config.yaml
norm_place: "pre"
tie_embeddings: false
seq_len: 1024
dataset: "wikipedia_en"
Each number is 500 + 25 x the weight over its row's rms, rounded and kept within 0 to 999. Layers, rows and columns count from 0. Numbers have three digits each. The size before them is the row's rms in percent of the matrix's.

# down: layer 3 MLP down (transposed), 2560x640, rms 0.0132, rows 1026-1078, columns 512-639
# up: layer 3 MLP up, 2560x640, rms 0.0247, rows 1027-1078, columns 512-639
down1026 102:496486498492535493484510481523485470519550499497479510453498502554540540527489475511467527541484530488452504477516537513508511518502503522492490493542533485465506546516492480475502514442548458483500506496503479495510488453541480509548514497504485502515525471487516500512527495475481461488457473552442499501461534477535484499446505463518519473488472502517504550501510475500478495467511
up1027 110:476504491509483518477517462497520466528491492455476514504496499460541510466501502502454471486470484502492450562519503533464520497448466495516474475495536513509532499511512498465502478544485544499466507549521514489470536455480500506528470513479513546541558485538481517485478445492495498528505473512517517477521514508491515480488520496491511472482527571554492496526522467499495495491515
down1027 113:499466508558488494528460495463499535499504552492487555486479523504480440511528487492484518474504501464486518515528494475495536492507502486504485478508520479454510511509475482488506479486509505506514430536487442509503529467491527483518482503448494477497506498561509489516525518490495499515487489483500491481488557494514478530499508501490520481497493480481532483521501515493505441535500
up1028 096:509462512473466533467491509500486489467512519505514482483472472524462502477519492471519472479522529495535521495532480490484483499496496524481456494526455543466528518472491486505560508519481516483517522496558508524469502505525516528497476509449469488499474474534501485510513453480445495466497523498467500516523473487525475531503545456475469469515549538528494534541523507537508501433482
down1028 075:512547514565501497494480493505496521512470507502506471504498549436519461549498493533484507506507503527455503491505518537500497537472495510506538516493522486496482466511490506486504492483524463512503478483440481476501517488483458488497513513514512480480520537481485517521468531498578496522496484489515469456467515526478513466541466521523526485493459456496509464471524511452540526518478
up1029 090:486473503508502519508477516500533514500513532506509524481483480497508506461539477512500524504485489476496453527560472487480499533503498499521463469524494521518532491483489513487494497464465475470494446501465471463534517497507489529474506510476506490509474546487524545469508479533513519467523507495521500497539491523516486458492526472512538482520535494520472494514511533471464531536532
down1029 068:502536504501494526469496489518468524504521477473474499532518528543502517567429516494490452501519468556517526453469503507491514514442510502465522527494463484496500478488483496473504527496514532491484538494485502518520492522495493491511505502515502509481498495465493481517530524482478444512479461537476514527486530491482495474523507530488488544502522513506487523487473478510492522478491
up1030 116:486514498530493525504532459498490521528544470513468460530511479490483482519504494512535444558520466464486530503494489501551541483480468468462466563518510476464486473534497505497505495477536484493557475549474524477506509498506481484541496481571487493487496450530471478481539484498486517445550531517505498496483502527469524490488509524483507488494524473513507495520473487473504570482487
down1030 135:528568495492478479514496532519515480500457511481470487538481489470475501504503515482499503473492535501543475474493508472471541501519500504446472538471414497501492533448511505504489524537540505491503490438469497507461478494535499497490519509503483511531482475473526557511486476516520506510470519484487471471524526477504504433516488502504477502500496478530458463482508499503530505478470
up1031 102:488486487491496524531484531464517446470488512463453500466528540467514473519489485500476494468561470487508549504496469508515526511457485520541494494489526485519488476445501538553472501540454508476485491517540518486501493467493490473490483533492530540515502533496489505474454505485506540530550532468483540510524520510490549497458481473473522526498519523500457483523464495537492499502491
down1031 086:492500488521529448521479479474521535499521509501508495490494551491478538488499525534472482486485428519530486477477511499515465495530491487480501492533468550494479489501534524493508479491481487507492524514500463515506520496498510516526494483466492510543461517497521527516474519468496477481474541556487494518514498475507540515529483537560457492515464459538520540465467456480535465454495
up1032 096:482543473484521524493480495544478455499470540465468491512499493449533503468478515481486516510495505503543519524482486483470478498508517462527504494458451511494521531459480513467485514486511516485536501518492473493517471522490488494481518508536469463472512455503515509463525547468487525538517455479481474507505469482465517548483539488511480477478516479543509498534518546528468478537544
down1032 092:487397500513492492507522501482490513487514474514517502488510480551501510546537477514507533477506471480420461495508487540520499482479498499463482506558527493483496451524505493507502474491466472506467495495512552493502483502506505484495446504449522520535510489517481516510494457543494474466464542514501533494485512473502456460506520475497460508483478512494486516463508476450514524460449
up1033 103:490479524499502502474528513510482484522466509482515489495527474450510488490470514486486515519534474544482512510495448469514527507517494515505469533492469546521474466504539523460528526519479485491495430470526494518507466480484491535466483525471502490521509467496507527560505492511477484531541499476456486467483484467525509494477527471512488445495469459509478536509465515474502471507518
down1033 101:470509504521535467488489476491518535494481511540487484516496551520524498521515504493522467510525521508519499512450527521521497542443518507543511519498488470535519504466471493529525524490465502504485523494456490530487508526495493494447548497540527496471489544471480435485470488524507497496517475490505516488484468489481491486497476520463495529528505477499483503430519544473498541499517
up1034 108:516491481450498529481538483537459498500531518511494488481526449461501465489577533586477470530500527470468478487469489497548533488500446466498527481515491462488477529485463505527500509514505477496499458537518512515471505538496504487506479532517525475524473486543516510495522502508478489497492476523498480456527506499502543485519534497472478476472473506463518482511505462511532502517463
down1034 117:452463478494488484479466509515529519500494517528495514488515534502494505479503482531504516537517538498441512538514498476497542493469457481501506499494502513454484500529452508477480487507476475499515463515507485510506543475505528485502487516483488488542493495528530481514497519506476548554511489542541468474461496471507506480512521477504503485538505507487487498506534512534503527495526
up1035 088:472508515474552506517526485503479474536494466477521487460508468486489498515450525459476487517460493538502504466496522475473534476468524459482515505489501501472480518491482474477524477477533507505481492478498512502515475541508526485520452505499517469464455462527546536534514489504519514544486501536471480523485512497532480462487498449533499485546519516482496539515529494489508520523509
down1035 077:507480496543466505473513517518518540468504532514479511541509524520509516472553507548528522469510508469482498530512496502528484509507474525512492497497523490524520491513518549481484518477463490492490539522488474486493507459491495491495593503513511512501545537457479477491470509507477506476497545480569526506502454507495477535539531520458502518449501512521472485470486515490448487444540
up1036 107:453502537494504532536492516472482508512456500466462514523479530412475533502507523465447488487490455493462534513524450516488532508491476512476482510559426517559521494451508517443522503460465499472464517503498512505494505471470533524461499528534471486498527475501492509505504499524469479553514542447472477495513509492495527509497470514540508469531468500554439517500510461489477521469526
down1036 116:495500497508499539520498528485507479459468463486504465545534538445512465512498457502424491490523479490505516520507502483516528463495493520468494507507483553566474506485509541470493503505475459505443478475472504488475503486539486489498496513540479488514497495474506460534492491507513524507502481437479487484531505469508482485504487483491490490497490483500454496485495515499514513494523
up1037 093:505497499534472496483532483497481493515502492472474516534480505470466532458508518505522484478485509491459497513519526508469524489533520516504471463514490485494523519519535512551516549467454529493471543527505523518465524459450460462483522521495477531541504520484530543486501462504503518478509491525477453486524523491563528462500518486522481498512495522465535547486516505492522487499470
down1037 083:471493498500507511499469474508519477501519499494525475451511478537545467563517499503517496522489482467539496454505483489515484508462487476542508531477488514501496480467470515492470468512517480505514445469460491503538464545506508506512480480521503495456479508493498478498495510489494495544493532543498537492458477496479476543504509486452490483489509512515436490499486509484454495550508
up1038 089:470488527490489449514497496497510528529479520477541540464516483463515475493461492470467449518490496536498519488557486484506510480479533515523479523516494530533493530541478477543478526506485542474511514539466479528519519550491489478509493470463502447467504498530501479480540519464531506553527495532536516492468526497485496561513562514549534478467466492474527517460461520516513487538491
down1038 071:529508525527514524474489480527484473494501494513436491517514480564517524530548503538480547501516500480495500525468505491494522502513463489488500448506500490508495459487488508498516493523511470515500500464534491501487489436513479503482552514509491502510489514451521561517492467537499487469482504481442479488492492483514478461496445453497501497491534516527494484538545477499519528459520
up1039 100:475475482570500484534518535476533491514520474468518432459516512498472465510494524487487496482542506488461502528468455527523491486447529489473474503521508499533531483487508533515461532498485449520479498457471510470492522505506475524504541545510454493485532486510493497538494527453492514556517486453486506471523480506557480512492522493531464480479483540511475513474493451460518527479520
down1039 110:528541483509529487505510499493479484490510492548458531493495511496497482498518460456536490464503496511551493481505528487531486546499504582546483496445522491475489448488472473509530490499476524497548517487481499494502475488471529486490493501548499511494507521531469501471465493562477520488510546522512496467497481529455487463491498506454529498511478490526503462503510543506488488527508
up1040 102:484490486451462507482503482492498498493493486472488512519498486494528481507481479515475468491539496525433505471471510512517486470526517535527491487508467498543498497478500509487469537493474493469484457520502513501494496534532496473456453514456498504468475514513526521482517480507471499529484507475466519472498510509480493528494513514532523506495511527522465499510498501509465464474481
down1040 086:489535487469518493530529489503467452445503487464490473529517505532491504455482495494507504537513501493529474488492489517515472514489470522523473523533465532541461497514529528440482525490456504412493488521472507469484453494473501416486520455494520452459490529497520483509482534507522493525454507498523506498559499482478510486528511552540499500498528491525510541483515496475494520494523
up1041 095:464470507552467493491475488499537525471493510487498492509530463488518530505540517514486445539542493546475500475492493477466502508522512506488471476441469496479489534543512469466537482481507461518528493481482469531484505522453528481462449492459518497501531509469480510479457458489518510530486482517464438468485464498508523535488532498501481502501552516499493485507518501455519502524485
down1041 090:529521483441511529514497473495443469497538507513481506510492531518446478511443453538492563465475535485482462522494511541491502527480493481512496513572529501495526474455457494497492502491517569497447500485513537489520522486554464492558524488527528508490464483504535509511552529496506474492507474454499558516500530491512489468497504512505546509521478493516476510493483536518489531480519
up1042 098:496502483516538543475476519511512466473510488516526478519478554512493548523486499482455477489532515517508546471496474498434484531529529482490521470464500488475510518502471506481500493556476509502490506500541498471482525457483519521477477510479502492477480520513493524538467506486466487501515524485520500502480556487480478526490539512524485509477502541502517536529532504469474500522514
down1042 105:486488492470498467538477475515526525498489493496521535492494440494504474459508522545555527517498486478519457482500508504600495472446503500508481517524504510485504474473517469489517500481523499500542494512459503504533490536499507506522516487492499513503530452504527479488544507508555533500467474545468505537508417504536518465484460467458506504519473499493500462490487495537532460479485
up1043 092:490498487521496502477517497473525526499487524506503480522489478512548513484482511542502494497526524511474497473476503515480532550477462482525508465483471499471483490517501467521476526482517514469495510517469508518523504507502473525490524540476512493561497479458483472518532527486449485482501531509519421526462528523563495488482543495510473525508468534463521474530485482472535506540468
down1043 096:508501499480497466547488482535482482506490489509508508442496501464437492515529495433501511512488467482529475527528507492519477484500516501478510509525486493533509486469491518496518486512490492498490515486501486502473486465507533494481472473531489516441497542561528514483453493519552521491487463512473593468524460445442484515541471515492499490487512478527512523472506493538486478441530
up1044 094:506509486466497490502495494524443451512483486442525460544506505489547513475482496514450458500522495524479477481499530518540498483480495541490471509484509499517468457509500511481481507497473501502479489459472504479506436509512533499466473552529504484537466476512521479557478508464469483519473482483493464493491517489521469497514527467527514532465466490474476490476459509528448506491492
down1044 080:481490479500476480524530545507529522552487507516472483498459489520489475514522502447524497535525487496474498506467509502512551518490451471537497541490481488481490464536523509515502531524523456470506464499510478524493477478501506514462521498507525504465506522537472492488531518479478569494537507498524527492508537539494522491484468545470518507509505461561506505490540524470481513490495
up1045 095:493452487464490496526455467518477516491516499513485529497466550465519461525507501490543523522500537479524475518454468545457454478474495454529496494532480526484494532528477492490466514487435470484474478459504503464484501488456507483493485526473478498499436502520489512530528487493492516511486535499495491487467479458538483525556522497486490486452520523458486488517520512461529503493484
down1045 098:455520497560500496485551483490506509514504490474508495483525472536459542475499503522455509475504467485469507499530529453538536525528520535475508477451520494494510467452474505510541482523546520503540556532483504503499504517550520489497521505523512503521521517505524488500458527510482479495520458505489472511515536555447504469428509489491477486523496512536523498522507461548465499489502
up1046 104:508487497512501473509532470492503440494473462445469495530549530460481495476533518488515483504467477514496507499524503448501459502528511530500488450561549493490516487495480506499483465520493540471507531516495500514474473538493464529462477489495474490463543476511495529501466519531496486554517517513553564456503513481467463527484516541527536511530491508548511506475487511519481468494470
down1046 115:491499505512505482480497474496516525489505513522506503487512501513510524494524462493474554451522513483549501524465551516492491486476507492510516477473496515496498494476481507503488522520525504505480525510519487498527515501517490500501483501467514467482495523502511495512534523508525486531534462565484453515534458519519495499480516464482517494493544502524529503493508515513495487508500
up1047 112:481482507493509499567522533482481469494505503463504502467492494441484537506528500516460493507547505524499511527539465515496545531524484524471542507518488506550510511467499554471509488519483461463523510469493506488495492473486503499473501506497528513496504526532489508487459547480520482552490557489429465497541507449517478500440522535489516498456445524569460483479497476491499524487509
down1047 116:451485476480479555526508524511507459535506481496501494496515529489514473473519487504442499490482528525500524500519491488514515507509443478499524552501483508535495536496553567499490457502488486515488442502437493510487528481479531490482510512544465502500445483481470511494477476503493543539501528484461481458521506452507536492487507505496461498494488517535482500497509474495492504517557
up1048 100:550527479495478458522493513529489456523523486501476503461491488506509545512482520537470493510501519474486463465547554493466535512479518502476484486529498515470487523490500536453504518519479478524498519534476519515492523478541510526508505541538481501493526530548459458525485467445520479534487536482534467554479488543520459538517456444508485493542525515541541511527506499541481502458519
down1048 091:463447505498522492478518505446527538488491489486506484529495538461475478483521489475539505498525518514481507521463477523508480514517454468518516504443530518534501507491537479475473519462523518498487483472501446486507517533477483502499498516499500515494494458471547512508526480514460519455500505512465497478522545468492504416491502529484518476475494433495462482477489477478554490534465
up1049 092:478516514490471515524491541475519521507526451527506469474514548487475500522545533484481457478495515492520485528540448534522492524471470469506509499533539505494527527514530489483457502524462514504479511531532525468505515519445532517469515518536481523498495534521511541473519539462514502509532529467499457540532476466545478550498474497462483464474524519514474492538480464522476450497489
down1049 094:506500484496507481486516477511500480522473518455516493521528442520530504510454478531509525534511506490469507457462542470503493523497535515499490513481449498514479465498506510518554513506524497511533523447478513499514471478542478498516497503450510523487512490498499479489466433542497516503479458525491545442477486509444508456489555495519513543500495511503496485493506543448502552481496
up1050 096:500501519495532470481533499473541484493473486480528484488486464519520513488534480515475544509501470504532530492550521466471469478535489518538501475539516491524490477457526465481508504509527514477532536491452536515487464526513471480547517527473478541519465488522459549516524514509469502499513466464494467469536506526512536489482479509494473497464511491548513538496457513548488428516532
down1050 074:510461506444498479514457481525488475491523510529474499569508506469495531512504510483549465442510491509496461495462488496555510520466499497512507463450504512512506512502448533485492526497503497482470532466513430511526508479515504506483492483502488474486485541470507494490492499491515491511506493539528591506492482468481472533492499489489522486482517508481494526539511482464531554524480
up1051 103:487519537493482500482520507455462515466480463444531510520519508488475495462514502507461480473501449532457474481500448467477507468523488479549499497551445514494478532501521531531528525484476515504496490497476482519450512493527516532525485524486460494481504497508451544538482544510496526528521466496477460463522507525528497512544526496481523502529482549483469496513494517492479527522510
down1051 074:475511489520499490512517458526490521496524496468522507507485508523499487498496531476476546467524478537555462475504472515513537532497533530471516479498483504551510432500454506533495499482498466494480537463481497452527539513479470501526580504544504489524483511481463523493456487522552497529479485494489539456471495490525519510548484512469515507467528535538487500491479488508534467473475
up1052 093:493531520467523461552529523486517494490505490497466463506485502467442489511543513527540532486546500542530540530504479530499488466506512439504516499516472488533492498473495549498534491493465514528472517531503541514435510452488500527468478513538478481471491488507502518540542498470520515541486513480494498501512479505516511498484495505491495474540500505558455491500487524517508475485471
down1052 060:473498511533564494485473447518496485501485495501501526503519515501502488486494477508496466490491475494463502480498525496500487522518483530470509512519483507487476494521486520524447536526535509516489529443535502547535511542501478513491521495444492505508494542490514509495485516484508472516516491537561508473526507477474472504546508473465515480473489493482507491470498479444445513522508
up1053 115:481506478497493510504502555527474503513489513518528478509515487503521501528536501556487492551534507499477514505475467481510543482504474468522482537498500505538527480507505534543463487477502486506537487506505519488480462487495483517514510506525502510499470490517511530508543521517484549491507471531533540515497507454477494507470551484499450465491456528501449524531505464512523529483476
down1053 128:488475490515526512468526556554518544532544491498453516500516482479456480535518541523489513500484523547544541500490480525537480512474472501498512518448512458541486550455496504511477470482498464515487544452467497503541453507497479473488551512509495498500522489519522457475512526535506472536540487516527522476472517504476514446501493497507466495494534510517472495472521470511507515505485
up1054 107:471521474480501501502524499474497494514495468471525478469472481488507516472480529524467482497528536458490508481499469455498483508503507496503515481529533502525470491452536500477485488505480439473485488476553528488481545484511514499509495506502480523514480510494482502538492539516474516541496531501526495493480529540492489508532516461525488501523447478502439481518441479519518490472508
down1054 100:469447484478482483507511526491525525497532467512495479535552530438440512538523495478522508465511514533529475515527506459538530487510526476537486516487467493471471466530546530502448518465483503493436524468474472500469503526521513503475468487490486504512498477451523462489499516529509538483548498489491495483498480452519472488476464492519495470512473504502471459473483470468506457520459
up1055 100:521492495529483539468544473524512482542495470465524494527507529473518524454477470448498489492529467485463483514513508497478505539461516478472485519489436513479494534508512513507487534472491507520496513485472476502507512469526493517503497505460494529495479449521489522487497486507502481471478489501536475456503521489536498550481533466488479503477488531458517508516481507530516493515476
down1055 088:487511504516485483507508511514481507477512543491519517464500471507500484538499498532528504482486501543483494489494485487554518497529473520487501507525535508523482479527526494501519450498464506471474466481515510513473482531443513504484497503511496526486497590523501511522492521494455477513521516487448519491507486546524499476492444493518459533526464495532485479504486486486491468451534
up1056 107:481471488458447498535475542496484482480537511429492504502520519476470487495497483490451501524467465479521547487492486493475519470511504508520514477522454512528527506477475544490519505533472458489511476501501516515471486522508497503496480497500518478540473480515493548528509473505480518501499499480490507491494530488517494484508518520504469486522513511562487529475439476477480469478537
down1056 107:464453500531475518503527510477469490537467500472482495490489508489526482516507462540473460481511488487505565535536470455484504532498475530476494467533531522544505480461526556494530524501512497503507474503436525542489527511473514472490492503528495507481522509516513496524510473527467509519531508521465478441518516476527461523499520481461487494515510503526515493520508520472512507482496
up1057 096:530520514490486478511508501529485519479508474475484437502488514484468517509497475491525526483532509484523523515483502498459516481463465520484456530529506516524484482501508559489464540476476505492509506474503483500457489464520483479497506522474450477540511503505484525541463488504493506501469522491515506457527537465489539510518487516487494438532538484521493507526460502480471501477517
down1057 089:485456487499500528490480509464487531534502556481513568476506525532527481469514505518496487494511498520461471475497470489484506490472533498500543453489485478518496501482545500510530478532496513520484520527481490512566504520506484507503511481535504525450482473453511505487493505484479497484543490502521507573467488515494543468489510523458496541446510466496503514500500490506491492477493
up1058 087:495471511505509521547477491499508461532536471470478540494497474505484505490480550521528500464478511478531484534467481467551529483457490530543483523530532532527523483519511486468503495497493517466515469460465472475522515530457488475509507505527473502479532483495464501476472516497471536522538483515460504502502551492488533513504495446493515507469499542501505536473473539473531509502514
down1058 079:526549513508479471469516527511476516490505498514517478479514493489508518521510458513460509531521484496447478480522524541459495512534527473473495460465472495459492516507495489524503509495534474503488507530521512507487472448498521482472481497461523489497498536517534491490514457513491461471446519482540499501471467487525456503496511554522518511490489485509524485509505484522473472519489
up1059 106:464498483466459471517528490453516481467456491430501454486471503429496518526514470540509500493547504498517505553514481470546527528477525531498516505499511520482523516444512512504518516511510495490524541466476517521446469501531501502521486510495515491479523471543458487516490522492469527555535536491463496518496532512484529497470527520470501529505466495573498458496499484512531518520477
down1059 112:451453490473502505562485478504536503535508464495495506483520482457518483469564484485513479503522510538497476487487534520476512531505488487567496497488466497482500500498514502518484501519501501487478459528479497497482484501503494504534502491474497487490444491515471491494475526516483513537565534494482499495501531509503482510489514525478504474493506501479480506481515464506519486495507
up1060 091:478504517475498482556547527536499505475476495542453453512479533511485548497516510521530455466529504457535521537473478503492532536472453467476492464542516529494490534499506486503527471512481472461541499495506512523455524504483545480529508500511486488476493522476508506481530498476497552476487490469500463497503505528497473488455511477530492486543547498539528499502499517502515476488465
down1060 076:546464488535510501452470504481481508533541503452517511456508455502519490524486506471488531539491499508447467469521536534544471494525516494540489503475473499514506466523499535513474517484512566507453482450491490492544517518529453495459501495493521507468496425494473469498486513523497473530529495575528522464516494465508512496560502501479470525494467484492446492499530466489479492510504
up1061 094:469509496458493474537540525550491461472536507495521525538504480456456493529521477487494480456483478525538483469496472496493486504472523525504502506539521528501509501490510502484448514486508452534512482461483537466540529505474461507505469477516494524488525518514530479529487532493513492473495525529483514522518439475516533501479544507537539533473532474479457505490500486485437508500505
down1061 107:513494511555487532480478481430504534507482512516471494471508509563537492459483514494480518524498516458473514541515536504495490486511478487505483490438501512461489471484458522537546493507494561512487484539517466513445482507512513494515535512479501488488485433491487530497520463482503496530490467500500489481493584516469484487533452478495482469529490519507543500535476528496561484500495
up1062 092:462540475507507543503492535491445505481520524475474491489501480486462489496499537476458472498494488477525474484547501533456513500485530534542493534503523529538481534452500495496505491530531496479516503498513509508491505521511487528498492535557534501465474449541512483481493521537484512479475492454501531460513476532525502474455477511494523516521505488500453483509491473552513477542533
down1062 083:520465502511507483496513448490545495512490492498510495488488530509544522484515480519507533543513523518462535518471520500528518514506436495463519499483465499498494461533488495499498524468467499492504482525522478493541503451520546507553497519450477518547498539511496502495519491473477486511529476520511493521470516452502522514569562484482496471475514479507522491522518514449474487459486
up1063 095:528480536446512518506491542483486527521507475484513507527484476458459499529546483474503480525527536533466497499519509542504495502516495503558453508483506487517491483474498491479510479503476505497490470464521525519548502531480467490482498515449479537456508502499495459490494543487480473504552543519482515491457497523499492534505516493482498478505478508468509505488524472507457516488524
down1063 093:479521511550520509502523522503518486502502517525487485467502508566548496472453513534487495472475470502511524477488486470479494506536502514427525481518502485494487504539484479508462501477520512493539515512510491487447495451465519492476519495549509464534538502495528481505504450501526512503430460508487492511517521485465530458500465481524531526509516501502479501493487512477509492497478
up1064 113:510512513529523476537519510530515483456469515485452465479523499449512504509536497517489524511517536478534540514509505510527477526476473508490528468570472495471494466448496549485486533503515515484494540512466526526498498514538491511491492522491471507513505524523506527523452473481468517511482556552515486485490526499506540552491471430529503554538484479528512467497535512507501471507478
down1064 119:493479506501495455489471493514459474522519490485498506449516516545522519511543484520510484530498495496507562535476548545498541478501490498490510536450472506496493481480516494513464480513509502516503480484499457492542554491486473503514450504498520510502503457550495519498470507494469503517524472556498487472494507522482487459497501508527507496490551468503492464510522487468489502511511
up1065 112:518478487487483494461523495518476494518468473519488450548536513518486490505502527531497530462518509439548487525508500474510449479488529506522504492540516521523532483515490540487480506484523506510443540489500528522462508478472510500493491519527474514502484527486532504538554503485533507532520479465533533511480478482501479521460477526536494511492501489502480482465505477512518459538505
down1065 106:504517507526509517518468497525548519472465510524481503481484471508494502463496471518469519506500484522535488455524525504511484500485503515510504482445507510509496497465506534510530497558493518481507508523488505484474536500511520484523510472479484513455495555502487506502472493507523488497514501513480500509531473470464500474563527506494467523484499476527505471476508505506473508486471
up1066 089:516559490464504449497556489501476480465527480479517514517524491491542469472485530493529506489482503510492502515510452458505522503485503478485500469490477494469518528503504464537500455492491477451530469491486525526504512515452505489495480507516475462518482474518518482481511502493513494547517481459516451524486495504560474479513497456500508504484493503484460487516475481462508512494505
down1066 061:501458512528480526531469536516513496494514517494470472505517498503468521545526512477438491492495503505517473480499530524511490497538503468525526496545521500528514466483506548482485542479509534504450569474473475490512529500506492493491529502440546506470508532446476527513479477507530476475462520520513570490506468498461506504479472538495515502498535509514491515486496502507472471511515
up1067 110:481544500503509498485515503472458497523500532500497504463503485498489484517490534475494499531508504499491457511547467530447457473478461465510501495495505525452526489486514493504498520519488501478498526504548505531481465437519525495531493484540466547526489523514491496502482473498460490474475549455551521493526534477493499504455563508478519487519521515529492496487497514533490479443513
down1067 119:525494521537473488511504472495512471497472517487512470526508537461484507477481486496504531449524500506469551460437512527506550516500485514431527524507457486547495498528508479496505499455478504513511479478446467488526511598499467492490483502493511487493495486481485517503483498497514494493524447531445500520497480476493514504542457454537509499513485456489500512502503524457497518544530
up1068 098:491502485478468480475490520481530484522501529501512492573512502489455505465509498514480469519481523482474522479493500500491456489514489515519482486568482491573532512499486547475532510529481526496500448489522520533503480486484548516499485491536485499525470523504499510504499538514537514542468525502520518473493533491504492518550514472489472467504496522529478512485513498519508474491476
down1068 080:445510510493507474523522509505515480486459509474475467560488496523479511444529515514509481488531509496517486519480478488486481500499500510537487498547458525540503473482509532442497519464514500432481481516523527466487484495464515429520512501487522478471466546516519496541461525513507494530510498498512482459549484448502501493520519504479495508507502483527497513487482517476495503508514
up1069 099:529460505511534505483490531489474510522518512481463498487505494474435514501533533493460526530528541487538531526493541503502520529515510481523513505514503467484477489509494515528485486511514483485507506454520520543456535520534514521505472541516473523516461508500512495483494513469462547503502493452489469519506487506515532503482469462502529497512504463527506488520492505493507527504521
down1069 088:517556505537506503520528497491524481515529498507529532484508503530556495510476480498515514483493489528486491494492517492516510478527475480493490443506455496521513455498488511505503516517466519497487515477525508501513480490503463477486511470510528496472497497505512463485471483502514459524494499530510537479474481478494467501525493554525530502483490520492503513479517516472473497505491
up1070 099:530524468489526506515478471538530466527527488508538505462512531494500514459482538499520495537501538481540525487510502481536509497506504522485518517474471479506512448489534506513538517488480468533544486460496448508527547500527489498489451468491521491498503493508466507473481557501523542508544511496518450483524512504525534550506558542505513477516474511514546496496538517508513507547492
down1070 098:457503507531489466471517520474483510490488491496465499511504471485493472569488476488476508452513505503461495511520488519469500476508526480535459503509514501506505552512470507476458471523493531502479465563513559500493457495478526519503541511513499505526508480501534480498534436506481447493416515506493555518489522496474478439490432457490504523509516514472457502515479473503499496403514
up1071 097:473523472481504487476475479482468440496472505514545480495531455469528513451505489535510496569464504477507494487532520513465531477479518482549488475530531521495514503477514519472527510515466478486508483502472487494463490498503534532481471499487450483499499490532452511502527480461526492508493488484538464454517541487479493477491479514500505530498487491504471529536520452476526504496514
down1071 060:469552480477513514525490482516487494527494509464512466512513466487508513482502470512464479509544476493495512500519540486495511509491476490513504532563470512509497483494529528473530505495490482450500467489465481491481495478457505461472525502482533474482467512506475535543458514515496504536514484547523439501510478462486492516515496521488502494526513477547471530533525511436512527486500
up1072 102:486515470479520550524491469527498517524557469509518492538514527468532532525485478540561481451514526466474484477479530523549456479469502513500528479447499491518481491512528515492477529490515445469548537456491500489480506504510490509546476524465505523524481538490479517477513489509461532521505536504499516537469483514514526483438466492539499504456507455511485480509504501444535498541452
down1072 114:480441507499504452493521536494497493496453503501478501464497484555476470488514482455415539550500480520525534512541471476465553499533523502494510498584514512493496520483492514498510482479512569504466456549504502499532510484471489504459507482544495481489504462507507497509511526466539451496500442497525455479521514492483470528584539522489508500530517529512505500495505508555464494438515
up1073 103:470491467505492508531519493475480496486494469486528453507521479459513477497507488522503523513557484501489483550540514479474552471475505535522449509550501543497522509476498507526480500496470512518446504509524473484516470469515549526471430555480510535471504507534534502508504485512473474491518499469516509464476508522506493506482534493525513515545471509539497505484471509499478530514536
down1073 093:514501504491523446487520494494473535499453525494516512492493505485491509463511480508476485510497436514472497467533519495512516499486489542452525456501504515517498511477511497493528499531460472508504542508440477523490538489504509478516575484469488494503519480512470496494489519463488502545498527545459494572491507487481517541530493539505500516492546492465469488508475511461515458466487
up1074 093:486537494479505493497533490487532457510468501443489482482494487500501534488526501506508479483540504500526468529496463495457486466508480493505530508518462525481524510509504506456534501472528475517490472500513492500475472448506520517476466518492537475492468508494468493542499478518482505507553508519519481469536476497526523503528533515499474482543477536538456535546500520461478490497498
down1074 064:471487498482496496517513488483522491489471510458480476504489522505469525497530485513500487471527498497536504505529475479499497517537506502502507501524461541519507465502525539486517502457490452468435484503508521484485517454457500476488505513491526469463484507485509506530511498541512512543560513496470481453542470456513526507533521502481504511509490453530465487529486546451488491518503
up1075 091:504475495485486520503535510474521492529470471503509463473499538480499465455452521511525513468524509459533474498497506532509460539463457467486497468518499536475533520510538533509497475527495550503451515519500546528512480462462477477493481508533502490518490526521470457531507486492488467532514550524547489524516521494471481513513497489536509531457516496501512464472503504482553534529472
down1075 088:539505502531495487482482484516473491489506511492464498563505456507495541538548450486469492547501484505470497523498528474486527512522506486538515516496516484528493446501465484458514542453526470476544504491479437501456503523524519494482521475474500506470495435508527548493493502494496530481487450520503532478506508475492499463473492520488505492528495469477511508548522514509477471472504
up1076 110:492585471532499500439512463480484470495493484492508514482515468465509533467494500533502495523514510453506517493536532543537475508483484554511533500501500499465496441494542506501513530508482501466469493501460474526463520456518493506499472510535462514527539506506528465482507502527515473496478503501500521523524480499520481545493507495486498527510447498512540500496512530492487482504473
down1076 120:495415512485524512550527502529533532478489474467485483503519506494476509483515512469496530446496525527451464527496500506440494517497547511466476468528501495467504546491459478514499502514513515512495515497536513500502456573483502501507511498470492498502516505496469555509479466496477486495501530479504491510476540449476477483486486517469486468516531493507499454490486457463515478488524
up1077 106:480529505480469526469529496482483477464470454462517508516503513493475499465553534511514488471473473460521466447531511507496498498534536455514464524576510472515533519515521483518471512517549542500534540509452492487545521509478462524499467519450529470482493484470505519487515534497511488495476464484488492462519535514535519491511498529490486480533512520541516470482491502526497484513482
down1077 110:530483502455491474506464539536493470509511535544501518473506542505529517536464463483465506481508531539505524514496520521513500489474449510482527504428542505455479486493487483506470491494493506497475475478504502513510500498515529510488530488485497524468496539510512515519522486497491504546513504567503510523525447486472467481466520480516534513445561469493508527505512544536504539433492
up1078 107:506520522523458515494495475474473475478496528475497481476474507486506484477478483523467506520542505524481473480456481499481540488471525502457496546515464476501478489499510550502522491513497457520484487509519497456506524485476457485488509492496479539520486463509523505498450481513485506492468559452491523475469516518556513502499517496490481493516507509518480531500505512507541519467499
down1078 109:534482517511497472520510478492529503509517473496499502507521509543515490486508489525484504529497523459510501513491476460501497464444477494481478465507432504530499550459439476519509485520513524513549471490477491504463524498479521500527509499486497446489504536534525497509476504496493550518484511526445516517529515497464498503440466483497494491484496536497518465525496513534474456485481